{"n_layer": 15, "d_model": 160, "n_head": 5, "n_kv_head": 5, "head_dim": 32, "d_mlp": 640, "vocab_size": 2048, "activation": "squared_relu", "norm": "layernorm", "norm_place": "pre", "norm_eps": 1e-05, "positions": "rope", "rope_base": 10000.0, "rope_fraction": 0.5, "qk_norm": false, "attn_scale": 0.177, "bias": "none", "tie_embeddings": true, "parallel_block": false, "init": "normal", "init_std_qkv": 0.0472, "init_std_o": 0.0, "init_std_up": 0.0472, "init_std_down": 0.0, "optimizer": "muon_variant", "lr": 0.00257, "lr_mult_o": 0.636, "beta1": 0.93, "lr_head": 0.00539, "grad_clip": 2.0, "warmup_steps": 200, "schedule": "cos", "final_lr_fraction": 0.1, "batch_tokens": 16384, "seq_len": 256, "doc_mask": true, "train_tokens": 135200000, "steps": 8252, "dataset": "wikipedia_en"}
Each number is 200 + 30 x the weight over its row's rms, rounded and kept within 0 to 999. Layers, rows and columns count from 0. The size before them is the row's rms in percent of the matrix's.

# layer 3 attention value, 160x160, rms 0.0863, rows 126-142, columns 80-159
099,172,195,237,180,245,221,182,184,203,168,206,183,188,211,187,222,232,231,164,245,199,271,198,246,196,219,259,186,215,161,191,200,160,200,231,173,177,216,247,171,174,230,255,246,208,223,190,197,213,166,176,218,237,203,205,206,209,241,212,229,220,236,170,193,172,225,108,200,154,224,182,240,265,104,181,181,205,218,168,198
091,179,227,190,211,202,148,177,192,270,226,187,199,228,146,210,238,200,190,227,227,202,291,154,203,231,235,165,219,142,194,228,172,237,188,225,169,209,202,198,224,245,244,195,155,191,253,227,190,148,208,212,238,229,207,164,194,183,151,214,206,197,220,200,213,153,234,231,213,186,208,194,146,147,210,227,196,178,195,192,236
111,205,240,250,161,186,198,169,202,157,202,227,223,177,209,242,187,196,236,175,241,243,199,127,186,202,193,169,204,166,144,192,180,232,153,199,213,187,207,197,147,192,206,165,176,223,197,194,193,236,229,167,217,164,235,197,233,194,180,190,192,252,161,173,188,217,177,154,197,198,183,150,214,186,193,142,197,197,182,262,236
116,206,241,201,266,240,194,185,230,166,238,197,188,156,209,162,171,169,209,233,221,175,139,210,230,201,162,165,147,238,208,184,199,159,209,192,235,202,185,156,177,214,181,220,179,252,265,230,210,180,214,253,261,236,249,193,228,192,196,181,230,182,222,162,186,196,226,171,208,153,213,185,229,204,196,189,179,208,194,192,204
107,192,176,196,192,205,196,193,176,219,232,148,236,188,184,218,180,230,248,246,275,207,202,211,219,271,184,214,193,241,202,260,161,214,198,237,241,217,255,231,149,178,195,207,217,192,142,228,221,257,146,190,185,187,167,153,158,215,234,200,223,244,158,186,214,237,155,206,206,184,241,207,137,153,224,220,221,203,229,170,217
117,187,188,195,215,191,141,175,201,185,248,176,234,230,229,273,169,231,245,229,194,254,190,184,162,169,162,238,199,183,178,200,187,226,221,237,223,247,207,156,213,171,201,209,208,231,173,204,196,174,208,209,198,229,215,190,141,177,181,197,215,187,230,162,224,153,195,213,212,216,228,205,189,205,210,236,191,181,196,180,210
110,252,185,221,186,252,192,174,204,230,191,164,217,177,236,181,188,142,186,231,151,261,222,187,120,225,193,219,216,207,207,203,174,199,131,207,192,158,173,195,250,229,200,179,194,212,222,256,179,199,238,161,184,196,224,167,219,186,170,188,257,193,237,174,207,250,175,196,211,234,217,189,194,166,163,277,202,188,176,219,173
109,115,220,204,206,165,194,223,170,178,236,169,181,206,168,199,181,175,184,210,188,199,244,175,194,209,228,154,150,180,173,209,226,169,198,229,182,208,248,221,165,193,207,184,208,197,202,212,209,197,256,229,199,244,201,192,241,213,214,223,176,218,208,150,201,199,208,226,171,212,153,178,199,193,210,198,171,213,187,238,184
112,238,197,161,212,185,186,232,166,224,203,226,267,148,154,186,209,193,218,218,227,210,218,182,204,181,184,157,193,206,184,185,222,199,243,245,186,228,207,220,201,204,198,195,202,183,194,194,212,232,178,201,215,182,148,204,187,192,323,179,198,212,189,196,222,243,238,253,212,187,207,211,182,175,163,192,197,179,211,202,185
102,148,225,199,250,164,161,173,162,210,190,174,175,140,211,191,215,292,193,212,191,237,188,197,186,167,218,223,238,152,179,275,213,179,220,236,203,202,224,220,189,203,224,202,202,169,203,201,145,192,213,186,245,287,198,189,192,138,198,244,258,252,192,231,181,220,241,207,198,198,191,184,175,190,177,173,153,209,176,198,213
105,181,204,241,156,231,185,227,179,184,202,194,237,211,188,176,244,187,236,159,254,208,174,180,202,216,176,153,209,239,229,190,201,195,212,256,204,197,245,223,195,194,220,166,142,208,152,209,202,182,198,187,217,183,231,241,264,195,185,162,217,97,135,129,210,242,200,227,180,190,187,191,219,196,209,237,264,174,137,217,240
110,198,245,199,217,171,201,203,234,201,221,195,247,199,212,178,166,192,165,178,214,214,240,183,211,219,196,159,221,209,220,185,227,218,204,133,215,186,182,217,172,201,187,171,213,278,219,227,238,213,215,210,217,206,251,194,176,178,179,205,222,194,167,244,183,206,266,148,201,177,219,194,173,186,203,241,160,180,181,114,226
110,197,200,193,226,237,176,175,238,201,246,151,211,216,204,211,200,165,191,227,175,183,181,132,214,204,242,161,208,164,197,172,210,163,175,202,231,182,155,270,183,189,200,197,205,188,154,237,143,194,197,199,217,237,152,172,163,218,246,260,236,194,177,175,164,184,202,233,211,176,173,167,198,211,286,261,151,200,254,235,212
105,164,195,191,209,220,159,212,229,209,234,202,187,209,163,185,192,204,199,214,243,184,196,234,178,183,190,200,200,174,194,224,210,214,218,183,237,180,181,183,177,233,222,190,166,209,212,198,174,173,218,203,157,218,157,233,199,213,206,226,241,148,175,181,187,213,219,173,274,201,222,222,171,210,203,124,265,229,184,219,181
098,194,188,184,137,183,162,201,215,204,198,191,198,199,200,183,204,199,213,227,193,260,206,219,219,177,193,153,185,150,199,203,178,186,181,159,206,207,210,219,212,182,206,207,217,200,220,289,220,135,215,186,195,162,240,181,252,178,192,194,192,195,247,157,222,240,213,221,231,190,200,172,213,188,241,125,184,196,283,195,208
111,256,190,181,206,177,217,151,218,207,157,160,165,230,211,197,161,185,195,176,150,206,194,172,218,236,226,186,200,160,176,227,200,209,162,192,192,244,215,218,142,166,226,232,206,232,209,265,188,190,211,177,182,228,147,201,203,160,211,188,229,188,175,166,295,200,178,203,191,175,192,255,165,132,182,173,199,224,213,192,215
114,201,220,224,163,198,186,241,207,170,206,175,184,212,201,243,244,165,196,213,203,214,176,171,203,172,182,179,228,209,232,204,171,168,173,124,217,174,198,182,189,234,160,160,162,219,119,228,207,252,181,163,223,251,169,215,199,239,152,189,203,225,207,129,252,210,183,157,195,200,216,182,183,169,251,208,194,255,199,171,224